config.toml
d_model = 256
n_kv_head = 3
activation = "tanh_gelu"
bias = "all"
tie_embeddings = true
init = "normal"
init_std_o = 0.0445
init_std_down = 0.0513
lr = 0.0115
weight_decay = 0.0
lr_head = 0.00955
grad_clip = 2.0
batch_tokens = 262144
seq_len = 1024
steps = 3609
Each number is 128 + 32 x the weight over its row's rms, rounded and kept within 0 to 255. Layers, rows and columns count from 0. Numbers have three digits each. The size before them is the row's rms in percent of the matrix's.

# up: layer 5 MLP up, 1024x256, rms 0.0513, rows 496-548, columns 128-255
# down: layer 5 MLP down (transposed), 1024x256, rms 0.0513, rows 496-547, columns 128-255
up496 097:120101094112115167127219063072148147146087066102156111086112096151086126153088164134093087109165117145103198124108161147113141067107140099076107136147160134117064104085137174149109134103105124100144079144121083063085129113099119153112097224170121103134143155105131118154085143071161097134078053100152136100124103094157162150158165154141158114148138073147126083108090146141142111181139
down496 089:119121164153138078078082178142142127120154146128091057110167130124117134159128126109159138119087089093142074173072114111126110096173130124101129106133122086102195097112114103106081143106138172117133105073130116145129175085162154161110177085098063101153101139109126153139178108169065077160135180168162137188093154145070124114113149110155068168119130138158068181144137113088137095126176
up497 109:117083115178075059118140099149205155188113127154112160121119056118101151129111048101114170149130124140123127117100143141103150166113147117157130153189094149086169129075205130106154128123087134110110106161041081166163127129137163168093126155116147105119092146161140117111109136159127072122107132161144177099139122127181104127126114179164051117155133067123142175082156111166131168129128
down497 099:157190130138210081153121137088090045124106111132150146110119165158124104099132113087160175106142071107152116136123132099180147150135137100122171163067111085151160197127116070161112102103113149081098029124112170120163095113155111147187168136109115194124170169107099152073137145115145131187093120116090091105110129169139106108147144131143088086136137139130129122164142102109108082103108
up498 099:106113132097103065119088187147168169099110098105136099102101102184120192128134125096161152095090120147121128085152139126122176119118079127133136107073173205139094124130080123130119096086095134145097078186135159126139143120143131102142125163178109092176119112143160163104172099119116141062093133155164142115148126128117093142137158141191098171101096082134179185166119125103140180135146
down498 101:122169116092207135110106139114147146143129131150127146107166124091105132113120129176138124141143064148189089129140119121117140137128154184106100156125145114155112182102130175119083208140166123130189106100175151166133086105161161124144167147094157186101130154156109074100135108158131128106137091166097152102147119174139134177176169155128179101082189082130064136114128107122091116077066
up499 101:132080161094095157124100072181188125135075198086089079112137113180123147136137115104118107099082123145173131138160144102149129155176138124114083108093153170161134051155152064107138086159095131132139121154123133128136148078132140130112113204109098115111136129089158147111140129137175142136107159122120067108179132165079166156110187146136137165124073156133149085156083132122125177118134
down499 098:132133116084196096156158146059097092102167101138071141104117112118163086062122179096152191135098146159128132116144147110106128107113122140109106124119060095089124159094136091127142132121133125164124121062099138168113117084153144144082127097166152132127170137142169071125158181103090108123105089115069168177103118075138152115182109146155131107171153145139131148095159157145121131080130
up500 089:124079144118142118133109111132143128160130130122171122120168092126144142069143129117106132149118091113126110089100167176165121171118121182091121166082080154102109128170152192162062098171140126123085121111134183179123158153112132148115102126117109104123096058147126122152105076131117158151080106174141146153063125153096081120085097124208138214090184100150149098108138111128128121115133
down500 093:138129102136087165083108143098085099158179141070098123150094163145149129180135145117121093107101127085152093101135107164131145137147150090128192115153132116104116097127124042096185138086097158148071186149104105131154098113149141174153140159146139118156139134129114079128135170152122150131065145102167141124118134126080120145066136120062162104142140125151089117095118138196179119149126
up501 097:109145155101104137118068199103139139162090162101203170131150112093102180179150068097113151136093119106098140058169121119149080135161094152083166155131079097150130107111199172115160100085116118148130079085183142128189172106120143142127094147155131099122112108159082171102156100088100147135158143130073150088097125117154099079138107116082162121123111134118138139134143131114183153135114
down501 108:166110180173103152096165132186148134117153129203079137128081054165169112138092168159167153166128063115227102155107120196086117147088127151125161091174086122149115141087056109143109151142080120130144154113120159089126148105135110126174073072149121126136126071137134095159096126174162082124067090125168132134135116118135158130138168133156117074162157107175126159108094137155101130131093
up502 096:133132137091109116183128121163097118071104122166099096094119157086127135116130068110153165147120106097097198157104132085058135125141155107128136121137140118105140134126146130131159083105148170152155098138123077073153163107185101151163184125173086083079102158082102111154139142137118165118153122095124183164182125126150105125108185184178129104140176073180085068100162129169181161110133
down502 100:119184148169109085127184111127057079098143084159100206107104133145090167187171075096101116081109094144160097096095107149114076136147121111112114171154135134098096084070090179181166130099116130103088159118157108091060121107120126141129123111156137082102142102099149100120121105108064139150193136121123141108123083143065150096120159126131105149078131138088096132065110096115086141108143
up503 096:114149184072113095151150164102149138113086150091112077102106154199123114085165077114144133177133117120174111064212157083150158198117133105151137105141192132159182158175136117150145149088135091122030104105123105138176160159146163162130142104171115098132167119129162133116137144176171122107135024136189114148056110124103074126098156131145136114154143117121162145129136145121183164101117
down503 094:049094141177098124131164151126082074127144153143121116138220093136104103104069112117135118120081128061095065121134115176195051128158115058146127144109175135120106087155143137133172077127112123151157050100086154101120129160122067135135126166070169137163114168169121109118142174146048090105114181171138086092185134140089093150146100116097130107101108154147155142089174134114118127152162
up504 113:133094093088173175106093150084147183173120084131102110138148155066138159091136076120141106172073139106180134079190109126158172099079160135111113123133128093121085119111097106136130129126147153165105130091162116074136074199125111086108149116117143110162121114115128027128128108107147131084134157087106128144083120149136136145091128181110056088127149128147099150136155166147123102157106
down504 106:107137106100118127053145102143100139142082171115168155077120144169149133176089130138137118082099171173104066152145109107076158082142173159185138109109104104141114131090128074088126123070162168146139185134091120130116074218163113165048163143061120151139149125180118120146114050111123135151125128185065085170121130120133183130136110118157108118166141117152148116108101094149129134121141
up505 103:130191138098164157120152115108095133118129154091140137168134139179085115129135139132109169164163069104151121108128134131164114099131075067134094099091073157161123145126130159143165099092167170171131080132110103155143100146146135061161139088183121130114119148077106088101141144130115091126192110082185150135145185170100129164178145132149075173146109131131108093118235126123121124155131
down505 097:137105072120143092145136186154121112093130165158080147123161135057141163137145140171119054118081160089119119195141129130091141156111117138123083120122126144076149136100135149125163153189132103154158132158159108078145076058087145155130128131067059158142115123147154123111077079112100124147095164172099113101121133094165170075135141094132162106151075090196135149135125098136046094141074
up506 101:128163129101082148177098095158135140118131128141109139101157200111170095134146057116157114109139092104135125169186134158120166139150129155134072161101112135090110112197103107090101142141141126117147163078130154122154128125141146197107086122115059169057118181140140108187031117150092095116097148102127150134155107147154043116098125125084176119101096102171137120102144182153173105179181
down506 107:092090124133144135160136159170092162137142228182163147174116100152073186089125155101122141121095138142116132130139124156100122196159104226156126154117126140142097135104133119147133112108116143159118102115156117102159186160151099045122036144142141107125115161221095163115053189142102103137081156171175124111192107105171137146134084124190119179099108138107109143109162107125079116098153
up507 096:116202139134071162090061131137159100082179161132150143102098124117078204149117067113154107130143152131128162097079083128152082099139089187127168149118165144140182102119141128094187123136145132120111148077088112129161132164142149147141149056129124124114136108146116159155116144140122101095121109129157120139174108134097115129099121124130094105119105125131096187151073132146164226150103
down507 095:107116109113137094128148121118146144125127147086160145124104143119146088147122119177133147095161103144159102131101189098162132113126130105106080113120129144080043123133194141101099154099153147129148119110121150136120089115130064150151136169101160127160193122100124048064060144132168203149154164134103133149133112125045084076170107162123102170134111145118135134138114112161154123171172
up508 093:101165147167101148102150130150079167122118125118175057090118101095150148117134153188149113114157122183087120181137140135158119112125127130156111170128069140145130158083103176157132137131156131123089203160138122193120094043146159111180133128138138112171151140083198130134106100206147155165187073150147088166153108136143153082132153132153100148139131125135046056170161134156111154082116
down508 091:172094130162137147117140117133139152107192118160153161172185147114138148136171130126123079125177132162131089094133071084110122184208102090137199128081183184122143070110101145116160112193134125208112157109153153080190133184131116115093120128185110163059141143124083185150118149131098118141142111102123087109118087126092140119129138166115164152117112119149136128106122117129115099149108
up509 101:154121130055132164193154064094098121098172064171106111139138123110093114142143161160148108153061109150141102118094173123192115085078181076186159173098140100143097122120145093131162155112135095150118095166122122083136172085124132120169174167054082150102125164109147156151111172136115128137142119106096129145166172123130049158132101153086106111077120131155131118106134193185114115097147
down509 096:117128152177128061102143108121189066131132160118102140127102083143037165095086147108113130119122123116077119108173110121084113110141131157046142177108095121062119155112093196118101139123070151184148086075085114140179171143148120148085080131110115158150118198157151095129130115116120113140175136084156161121134046148122140107049218100124091136145105141148101162128108142115152169180112
up510 097:144107133138086145119107177168202111141117124197166107173149097085121122137138113127101106116133171122112118149129080155107123153103062122096150138148136051137134152144159073099125153122103096164130140197096164137105151112240165144103131156181138163149173148186122127182116107131077100187166097121090100142162136119206104071079057116166080165181080140181127186097071131130118133163132
down510 086:066153134100194153119103126086108127095154095091188145157130136138152149136136144112132156145074120159138110083149135122130130105125195100192124093132152156140125065074099119126144115107153130128125146138185064127107131146139116096155161117070079125183097111079132123091149186111168157103117157087169115094117153154065203087165143151192182088093126132143083111159133124094171131121114
up511 125:120196140140180110110144113135169113112115187108100075175133108126120100076095070117074189159045161125129135105122122130155143131124199122197135143101101082104092107116127061129146107126101105128087148144128126114134132207146131123187072186093128081127152136086121152134081144107143109157088169123161151128149181128108076108122136150123103157106106157108120098104063136178113123121161
down511 118:095212172140133117133138138082139136151131164137078111149119132107116099114118116127147150101076140163166150161159130181230125112094158135160136130103137059096076078099136110105161127131129107105109126119100119154129126183147184116137118216140149120154097083128141145166068174116121108092127173101120144151142150133157082126093068155125093112133113128074077098158083134187064104134149
up512 111:086121215130094134077091102178172162119088148159094125149091127092077147080137112139151086159106191153153123149119060148086121156118159133153111101140144176156154134139083132132107091101134106085116100147140147074122202142099097108090056137209135117095117100115101138147170162150088141178159121096158094144115178131135091148064138077124195108128137168198112104080097114134161126167183
down512 104:124112153127104128120118147112163114110134161071146112149060178130127114115125149156086166182123080110119126079106154132077114137133145137098114154185122143136106090067120201142113123158153131121176191126078059151082126154117091157121171143159131141206105199097120147135158092104153105125136053112163113180111011136145137110118200186112117112087138120131175157095128129108109153128079
up513 093:148075200078163127140117144159136106099074137115170140131154166135136146100141161117154137083140124111180057141119160164166138141179150150125127086088119153175111119068162158132070103104069118086099202114145126130094147109176137154093136155125155151150175103147103098154109087135160120114139121130102080121127092149164167161106113072147094162130140170057193116190114173140173111102150
down513 090:141094099106154174227132140121115094159193079147127145120145051136177105117133120130163113148132174137175140088124089088112164146086103194128135071132112132127139138112105113123111106114151162172084126177126119110132109125086167126110124118123097128055090187084148156114228137122072074194144154110162148154124144102131064099129133091107184138095107124178080139135159133179192215151145
up514 094:106185132070041161143130119172104155087122131106179102064190102133161118147134140098154150122120148158158148129134148165066129123087106159154125042102152109131115106167163163089147097142150162120136110118128176158149115125134188166078143129142140190074131160148102191196103093138111083127165128152086132159107113136162100085115107109116137088122119153167124116125151101207104066111177
down514 090:169106081155165141125105132099159082093124137160074120150150092179078159114116128156103153092107130065126147101125115153157170137157181100093134187109127115122157071112125172151082159108123122127085145066120097137153111103086129114145156173054114157129090085147100096075104147070121102160106129144185154090180106158184137099154068158144135149121110115133127147148212112076159169124088
up515 111:084164108132149108204108127155098140118172120151200151103163160104092132136094143160138093158082130155112116156090093168170141163150131048162092159096120108113093152103191108155119104131116094109142177093173073063137143053130120134143128164089148134100103133075106125117156112084133144152079178109113174153143154099182108160127152169147155152177139126122126134135164170126170108139137
down515 112:150099102135095124126142115134173115181143150165082052129192110212101156114159122102159089122125065110109149182120163162122168078118089136172135120130134144143126116116124129093168136139068063131091114147199142084117137127119101117091110151070128185089145162111151109145095066121138094143096123103107119113157181145112156058165138109145127141151189117149162199101080094142101154164170
up516 082:156145178126116111187120111091132159103133118134061095199140193100168142148173130146117151082164167084154105148137078111090083106095086180178151135095064112029133159100099153139106131120128081150152133107092166169134164139132151149139126100177079146169079112057124106083091037130171135105143138165123036099147141110150118111063115113099138134066116133140128104062193092089145115095142
down516 092:057162136104145108121162163158093152131150145117131137105118160090143121176124078126174135115093149138149078103113090158144105114160089135164207107167134141088184170083112074110128136082124066068162152071112169154153143073071145114107146173119155152105109140124140104089149121121172108094121138110100067097193107123153127141149099115147205112088160146111190157076089166126129127107124
up517 101:123093191124175129138116117121100124119097188117037088162152131127125185113080141087114088137138189118156170115056117118090087150112114099130086154103154106070168149097102143094131120121088074133096143081139137124089129140118152181130120109136211117173119117106151103123086103117122147171099118174150087098084129167174128178172067085173172088097158108126181089075151119206185160122134
down517 101:147169152181121105102128098085124156090131089032164155130119172131107104152134112124124165103129144137133139110126083113134112070151148114076107199140101106130182146145073147177098081116167138150139102141112068107123144119151119128110104191155097137109131140080174103156192163124147132147173132150119185117082115184087093143140145140180081124129110161126147140168182126096179160083170
up518 096:141153085065114168120171189118087108133118144066097076139141155060141177089149194074109107179157112062061142078079146126076162110151148193184093140153121107132113129135144116207135122093061168146118114143167104129139135071099154199089112127097124158121127137121148102139128107109153077165125105091096111096183169111090089213126162142128141108127168099135119152149141119090126124117150
down518 095:176184145128106097051126120055143143166124110111153186135070127153164100121145079106098176153106124102132099134145103100142149157145154085111154153148120029114188074095112121094186126086138119107109087123185171104103135132105101154116124068177066133193155099141195117161141182147077108112106119121121134122128128114183101096110097150064126140135122123157138064115098096135199103164129
up519 092:108147141167166189147152111210125146114076133105094141132166115119112161163203176169141174154115134106174137120099133168126166118155118112097179116145100147175118127125101168104071079121074105138130180070116119039149155127137115123181127097132137223134073059131129087122074115177153090157173099088141107080126145160085121092154078159177131154137155136159132062108086095136197100123129
down519 104:123116202115154111115159200078116166124106179093104100156132098134159083123110133141136102144137077127109124151117183086138097139168168132158100106146048151120066089129167145137131167127099143076129138095080139142095163156109124109144116147129134097128081109104108171083142143105146164116096075178120131114127121090130143115139083111118137118155127061104131147153178132141148117157118
up520 095:160099139077153168121171163136177119197169120148085094178131060138133143110088168156163169155128075109120169136078089147172096108101140131117122185109166076100102148143116090161091132165168154131122150160136131063083187094104083103138065114120110146103140142135109177100095089103087170083105119113184111122095161125108091165059128079121121164096086138158085139150118123114114175124160
down520 097:131165176112139071075129129091170127097064162082054206123088113129084174109081183101068118053091097129127120117137123103122092151186124094128137088131102082102118120103142152081181149047083111111110111175089121206132054188143170154102143124131142087147190140106114161121114108130131094124146096193162124159082154111118137122177131160179147147161165151075138125147131161097082127085106
up521 109:140102162020132169118131145132119119135131074150129114153142112122205126100227124102145129078162167159132124098149090213089130097120139129136106106087069145126089155106084109123082109137158193148174087111094129108112194107086118160172137116121070109132105126204142087108153142104101103147112179121153151067138152128179117131120150129155074070078084104110161195064200118152113142155170
down521 111:098136236132178120150159138133148126093142171054103124104163122107142096084161111112152134142122085149143111155152124145095134072113095116190105115154123144082095122158085138102172017183145102106069029180142110123171177112089170107154201110129148129126121194140090137103148102107127138148135131164101121092120150175133110209135180107133157137106100106170122141126110116093191118138140
up522 107:140102165136143182131142141192116086078156122116094110141175126084123150133077087108103058142106155116157123130112086140180169151102174114142160118138126034123192096099065099162106129150096120156097154140116167108165165078040112171186135132137122117135112140119157145107127156134119081085122118152140181138083136141126144103149099164156107089148103189128138150190153120135125100105162
down522 107:098119148121124115145135154144099095226143163123120111123102180112111161127158127112140101109140189124121076167150147146097016121109088193133070074178185154146078149137177179117134075116076134146163105121122114102145102115179133122078145068115134086140125132158102099140135076114125140053178069124135109100149143146143180196096091087130077095105175077151073127157101099092183141141096
up523 102:134129124090135137119156119126051137095135093146128166177067149141239177154063182117150134132185158099113117091193142150162123134110119170118106123158141120139099141136145149143140156114130175101184097128138113056075073107123206123088151132107083117119161109107131181175127169037129117167126138133174150114093131142140104102149137124115102162178144102139153080137147037146147090134168
down523 091:116092159151154105207114167116143163120167175126176132091166116049109145120155125119093116153133114113117191179062124142140158129195165101112161103115134160133163165127151151155148116130115119136108137119136128164122172173100089133173094144176134158142097156177157103070138039174137168096112126156089118202114160128144155157065111140103173094126150152134158136152097222118082113174117
up524 115:171150141037106119136113165109164130153180169171120125092122117118136166166175144151086186164116075162164184156164100123161143079113143125169145081133095078178166168149126123117114139132153068064111145181133175117110137142139123113171110209128132093082138079160182186165105156142127105129116134148166141152074114159208137140124136121174168093136102119190126100147140096136109149164157
down524 103:112089106159072166068119086115113147144174141139166122064114119148108102187212086108113137126023054150152177187120086153172074119139161086139172141178111154156163116085174137142119124159182148171096109143169159124127164141104163088120120152118137144084152074155147131163140171137069097160091127074139134111120135185111103139136090145112119082137090099133160159125144068152094087139150
up525 096:126116146115094118083192101047124108085097160094094114097156103117148086088128110088151114151052116134109124151185126087094145116074183156081118089102121135113126108080188099134093091121105064125173156114083144120082185145151126129098146133141117112093120143075147109151128139116117186107112142100160175155128119104167132128163135175107118133102183077148151147120175127179167107157136
down525 097:135125131122158120154116102113164142141160119162171114117156120130111169103160140076150122107120142061179158161180098171096164119082176169179144071103080100113165157177116120097122126120181136136147067179148116116075117148123150209130102166141163074194076116119154156143087099127191070126104124141134160105131120154117095151108119105219146049132125143160128123073104148158113182151146
up526 096:130089149068092141068143106111115113128101105155226129135180109076185153147122173165115163087085126121134122082091208192134107194118129072130157136165111083171171092172108178130195123113089147184170136152128148150125185144139170107146200117131103097134116110085150134147106112117079113159067102162166126156120187078189129190118127099105079100126127140088146127108127141109184118178113
down526 096:149158100107159098146102113150130124111158194142107126124097194130101104096146139072152139157083162043124148147189155133108106088174093136163130127124083123170117150098167077190170102194118122157158133157120086100121110121140126142158060153121144099078191141102101078116138156182148111108199159108108134155126127186127096083135173146105163149095101104142168139100119107062134154162194
up527 094:095161165112105153154088152111140167127121105095087186063072135135084056161173109162091102127054058159179138097143173121173169170052145104161113147132091132091138117089169141079134101101110129158153139135125117130145122110126149118117086113136078149171126098094105169117187134133103150183167167121144098124134127164146135138081107169082115185107172143083084083158177115102146100140132
down527 103:188158093094186164112081114159169129127119096174149117203121139100091140102101122118141085083116191129104167155105120134098061168173125102117150148151132148135151114153134158126106121155166139089174110126141137141095118098165154117111111091077117105109098174139114128116151121187194175134133126163114132087083130095184116068127089096168187125110048081136166095065076134144100149120107
up528 124:145180106155147103127151140171125127193128158159159101134114122123129104108119102115130141055185103116192094090184125153109105138096187101109137139139171142119155167112141134125048139123109205108115096132101177205109188108110132095157138132150081139104156155112116150110100158105100110199103086086178126106132145157163109096058093098116115151152105133123158108141178089138150160148196
down528 123:129152144158139128127102108127124174130103180122186160094076131139101100168091083144154122102166140136115170087139131161100099186170093075108118141134173156090116161128161107072125102107164143096090066185134166185097148106126132129148162049151178085120105153098119161148110133120127106166198116148135110159103111128088115106121043107094145071137135110114064120162140173114167156131131
up529 092:140194142137098126184081092045137158186122139057175114119126127118154119086155089122123133120175204104165165075076159146120109095110085112149161100114106093110128173091130134074163103146129151099167135067108130215177113162138119126183136092121091149116109143148027102055148136093131125159106111166160100125137114128081129109155180135110105139161125158061159124100116109071118128122134
down529 091:093108087090127118081103143093119099105130157104128195184138123116107169151152094133110146183134139141103110136129150073091191116149063142129149126094166126104116085119092161093102114139089107129148107148125137105187113154144096115208114134118073101064155143125071136139151084143102151127142096118179183090153098180105172056182134132143130094172084057098168146147136123100154100152095
up530 099:105119160091082131102103096090065091061130083111171111132057134136102136108073113116131094157149151109147103136169146148077143120146083139120104124171179103142137147153116108113134149186080173175123091080177132149107157134156140156119164143083142127193104157121112155135127119146156150180117088106158123116059165122137103109103120151088089119070114064181164143124188084125157121176122
down530 093:178103103160169148200114143126126126140090147140132091082141114129101134128150149122104144138193110161177060148111109091127162086139085168133134155169083111198108125117196133103108142091117100134070118110132100116176115138138115172215099118121154144086078153078164123107089174142111163122115114160120136173132138119106127094138114110158193115172132113109169096138113161155088108190102
up531 101:135146130093079129111135120186066148133107121145083134111142129176164119191123108107101117118081113058121123097117141148153126122076146178065092126046181145141141086161086157102120071168149111139213139105126161160087195141119155111108141091184126118100080112130110115076168165159132108156103131132116127151167160113118175113112163160141153135117099112110105132125129181168137179136165
down531 101:102130124135181146192111109139181154151071181160112123147137121119142159085131114099156174168115101137069129110139171108146122119118143136196177147166133155148143146128129136177134149157159091107103102125120134109115120170202098153165148209133142176134180129097136106169180068122138099137215099129162089131165123179110160141193147163144090136137227170115181113136149094148134103160111
up532 097:179141077163096166131141074134186116142097154106125111118122128093176131098198097122184180143144173148154089180148101152153177194132066148147096156075115094134122118092181084107146123130102165133177095118125082073128122102109104101175099090145154144092139146141157073094115198117116081128197154140153109130103182120130114157164118105113147090146080109136156139158174078097125123134169
down532 104:103055138122096083172158138171075124131140159200160168140119118078100155191129182120113153156184177113128121122161160132149120178134148101131167143133124093119147024172112186139078103125171114121129176146106180125096137099098111115142142150141137194187125159172097141129127157139115096105083116145126120160139083119139105082099125137107113172159161152127122068085050166148144161093112
up533 101:111156137133147142154188078173134142122091133132143062177144145117140143170139155125107176157147152105119159117114128184168172187128169045102138149107157130109092121092132074146147175164133150092162158102138148116130127112108175119083185160088156163111173125116159141105089112064136079106153177126117154088157132151043068118083087097116105179134131138153124126205114135101038070129155
down533 107:128087096126049150120120144085129149123183092143129169092094161152137180081158148139109046128166185142177095134141145185137140141107150150084107099080082152116132157098088137128058100073080138130125115124114112131140121181168124137176091083121119173141133139184136142156138138158141105153110048087119125156134102166170172155155094148127136077152100112163123123123090138150157133063177
up534 101:100211133108119079137127146146128075128125122146133106113148168169074077124144060054122120092159135119148134157149111121154177150153106143141101145147088052168085117123112107082101139149100186146097122110164155158068156161109130133115076154123163147099124137170091155085138104183173090149180133124110123114095132098183054154110126152106072131120158142124120181054094162168152169162042
down534 102:116124096104122193159137170079184126085120076093121094185205083086194152110195122082086154150178112137127188104107113124131116177107120103089066154190120135131206147123113110169121118118149129117098122082173130076119093144157133144086183152141106121119118101102160154110167134133148137110151113062138106149122069122203131161095178184090046138127137127114121104130138190124157132086151
up535 113:117156108180102159160152124159111153188131068083103152157160152067151106045126179192111139162132152141173150074121096181129097159111160142175151159142145109157122150104143149074173115100189112151128168123207069086099115069124153131107120186153085140153143190118205141113124144140162116176144145075112156111116156091145122140145156189161179140142190131157130072081098146110152116144079
down535 117:170103154094104096129124134101130121147089125134080130098139135127109083143110094104085162095192135140130140151093086110118152090147098075132188144094081111158133120129217122174085118131092104109111159132151193113111111148107095155136105146091134121090119151175101134158101082116140167140159080130123065149171126144111162087179152180161054183122136197146149119114115186075095109136125
up536 105:142108151068107094120113085140085105115104080134165114165157119138153126129113121154142126126167098097090134118087115114132179099115177122098129111116088137188086127081134133147063127127153129090119126099167130156154142065130145165129090190194064091174170088117112131146137101115112104049057095164148134146169170158130108173060132091164122102134124119110168097093137109113193115137079
down536 108:058075080149105137098035160091170125151114163149068122180123108055128132104184143160117124137089131130108127090111153097184080124130102126118134056130179175135128124073185059122158167121154146102080125169112142115177064150132110111126186056117108134128145138144123129104166106141130103111073147121139123159124078088159120073133090194121109111069080160142111139118154133093092124189155
up537 096:091141115152145056110141163117125094112139066151161133157108164158118186114121098094148129145128106188155157073151141083128068083145124103110134142179146143161086143159157135159180100101082185127126084111158137128063141156157134148122153165137188030127094135112050122131094127101062198110193128121100141156125114180144189101121109136076090084106102134165101174151150125172109109204103
down537 093:143120069142102166137164074138094147111097159096120140144111045166150119099075182158073125156167134189127138125170097134120190168123056112164194105101125102106214101087128125148108137060152106169146145115118121105146166133132135143109101145078172172152124144107124191150093128106164157136088054135142068086200148141149137127140150167174138084175164093123159108125151159149136127102171
up538 092:057145114147116073148159175129125182162188163101064073181159145105106126122117153092051148163126117175152080096134149086172082131162141112158111174161112122156167086081162126081149150094112111129089169101101118173133125106132130176101184149133144186155088135153131171101051153148166117187090156069102158154138147097161099115123081151116050105146155163105122142145127175134162161096108
down538 105:091128135137187188164127130170146126142136094142102156112142080127160127125098121137093101113133121110112138140125119104109121094161103113147078110126195143141113162164124082161217133170073115165117191118122126139152129127183144094077126149144145112123091161151178049101150093075164150133137055149150085112082173100160092121157155131109192198152120104086112150109208148151097132135114
up539 100:133112180181096190067137167104100096112091117129109143122157146154144119161088149133155094154081132120098099150164175088115113102096095120092137108134176140087121184209154156095077148132132155211090124145073094131106117104179131171115133096120117151165164130101130113094127106130141130108177168176131077117122064140084099117111151104149151182142100087163135127093152097146115133135147
down539 100:114124088155143098167103144117139084139101146138092151172104167100070134085163111179133180105101129158129188149115103118164088061169105073122117110132086141137119135091091132110131128163177151151152097125198081135130152114081166094160104124089172119127092098118194135118089101146093189146125128105088189115069125124141095103126127154130166200180144176110104085137153164112090155119182
up540 093:092182138093110124118152123124161150132122115116147091174112177084084123100117154123119191129153183154118134094131147142133139146107147068184024112150123140124110128155101112176144143119080140102166161096177085123172167137112127162097123074128146114117050133182115107096171107141154133153097130128180146119117124084125142152111106089166100140085189138167128083127114193136105138142079
down540 097:185125142135189120140151108109094166095114106123131183132100081101149118125157102096124133115113111109137147111135066122164117150110125110153134144132139096180142145081126105080190125103140148109075141092132168119099095109078100162169056164074146076107154123125125107178098176080113096145099123100109126160154163146174103082141123160061145133114109097099164124153135071174167159187099
up541 094:153029152126145086131175141070164171126155130135120164165099083124104084142168122166178099149089091103159113124138088189127122113126120069108092150142171081190131123069116111211132085152080136146135148149145113060143143078150130117139169158160113177145101142132115147171126162154125098113089184162121186161149104122076104138103142124167110124104054117134123140152062129114139142108128
down541 091:129175115111086175095101113224097166139089100188168087095096149141130179148106163118135156139123148130124083139121164152142146123148187141139160117156171123147161157124129132052086128121159144116135109139142103174167075114109136167108148116100145109162143055043099146095117133079096188149138108072169117103143144121170131131128181151091125107142110091150149143113159049151138120094107
up542 090:128099089156121132102156173136179095138148178107098088138067074114171170120144196080158147132155146102111150090155108154141128149123168145111107127110143142139151079107131081125178117186088147125130186104105125147141155175126142052158094112095179148121117102152176173121171119132142118153165139109120096110092182120122153145097142134145146144161031110145187075099194175148194154186137
down542 102:103139130104129124120093108124089124131153106126115122082206194137111075150106100102075092153171098165140089147125168106150122128045150121123141120102127139122069163123119126107067089061136131147192121153136156155140122115138162150075153101099097109092102084089125176112113078150156153120086134092148115138129128102106088141146148169123164080119185140072104135116110070131125101095094
up543 091:136090070134075099106164116066127084153145104123141116149149113161193115095151045124073161170207165108128185060144092108156150094075097127075071135133133129103128124132093074079165144159155104140126147114147068145064144133079093145127139110141086110135143119096121082101126135105130089124150106171097159142059115086152109148073121146174118143119173071141182120113121150141121159123150
down543 084:115159084180182122053118121085113145085148187134115183121157143158108169109118082065110091063038106117131113098053116150077150128139075095150097071153173136144125024107138164122132193150096122078128106121081074069128037098128171132153114127115163155071155127097097204159124131105104124139211104137107158107142142106071125131157144112156205121128175102150110145131153155130092110140125
up544 093:135117154146136171098156131152149170123175138095185151140117084160105098163132126164156123130160146105161142174118114138111165126159079167131179112122111158135163075107117142152148128155087098116130074089124208135104113119108159115095097174181136130074095142174058161145153073180160148194079111138159135134146083166134129157072138137148181110105088145145084078141152143120143180096065
down544 088:183153111134128085097077102081170076135081134123095153214147167127098185101108116121130140110111115145065096062162142149118146093135144117122149114127132109099092121128191061118103120185168117117140154134126071117159161104155118180123133165114109117222211119135177148129129150068114077075194172165117153154147151102169100117160123209133080183183157119137148155099109096089156135180139
up545 103:139058183117163148083119125119132182108131116120141124120169151164110093100102113122136089148146093170144069117096103148126116167101189114133179171168152109152078219105160141115152171095157111156092173121167171082096145117142176196105161184112167121139150083132075150127154089068093184074106113101148088149131124133066119110124089107127122116121103160127114186106169090212120128145078
down545 111:125109107068077098116144157175195155158167144163134130096072109112182179167140114094095151191094157038149133143197104147149148111124118185127104129103083142156168118146132141185118107116123147100146063160106078136160133081197117089122063141148122175130070146136125092109089177111131073188184121105159146153111160122176159142165126090165121094095104154116116157087155128090082096117161
up546 102:179114064117073105135140132154168093136161134096117105151111158114135151153059134153097150149111156132093133110177132094128131151098174127129102093145101095180121125187136111084131145154167099139180154172135146090067122066095117126134134052118109130200225115121130152166100166145155119158204135136197123119122096153174148132109084136132081144144158132116136153110134158108136141122191
down546 110:157128138146204182141126123132116119144090088141148206128185093125133122128133134084143091121110113168155169150090126171137124165108142196204187127145162150180098177124113120216093106138131171162119145109156118110156141170141108112130121178102131124067141156098177124171152154083107186128121080132128153095122136094133165123189168060152103158137125114048133136113167091119075170107152
up547 092:151123137097138127111128066152151087159118123124116148141128118138130165144140171128148169105193115115122088161182080130129093144083148125158156116111228118056148124176137134055139186126128193163113098148187096090113155168096172150145190114076152048131150088123184091147145124154141110136200133110139160076130101147205076150096113151134131116099162163163124117102129168124144148143108
down547 089:057110091127171133102093126138142153133141146075126052136119173163120119108092150118101112142116160121100117125113122101147150063168093105123114119172115112183140105074142095143159093100095123112072135105125119149115155109167190053146051179148131090074123149164053156152124151197100165126074131092101067127190159066112121082161094129115185130150127079103077146122149139162195105149134
up548 099:095155088090144111156100142125168082107081134059119161151135150140195106097135116111161135119177189103116140145135145138110107155117172163026073150103098102054119083111170186093144163165152109128148111156124078107180083105102123149120110151130106160163157103114099144154152117173127081176131095151098107181116152128121092089152110125127149130134138084184153147129083123138127160060141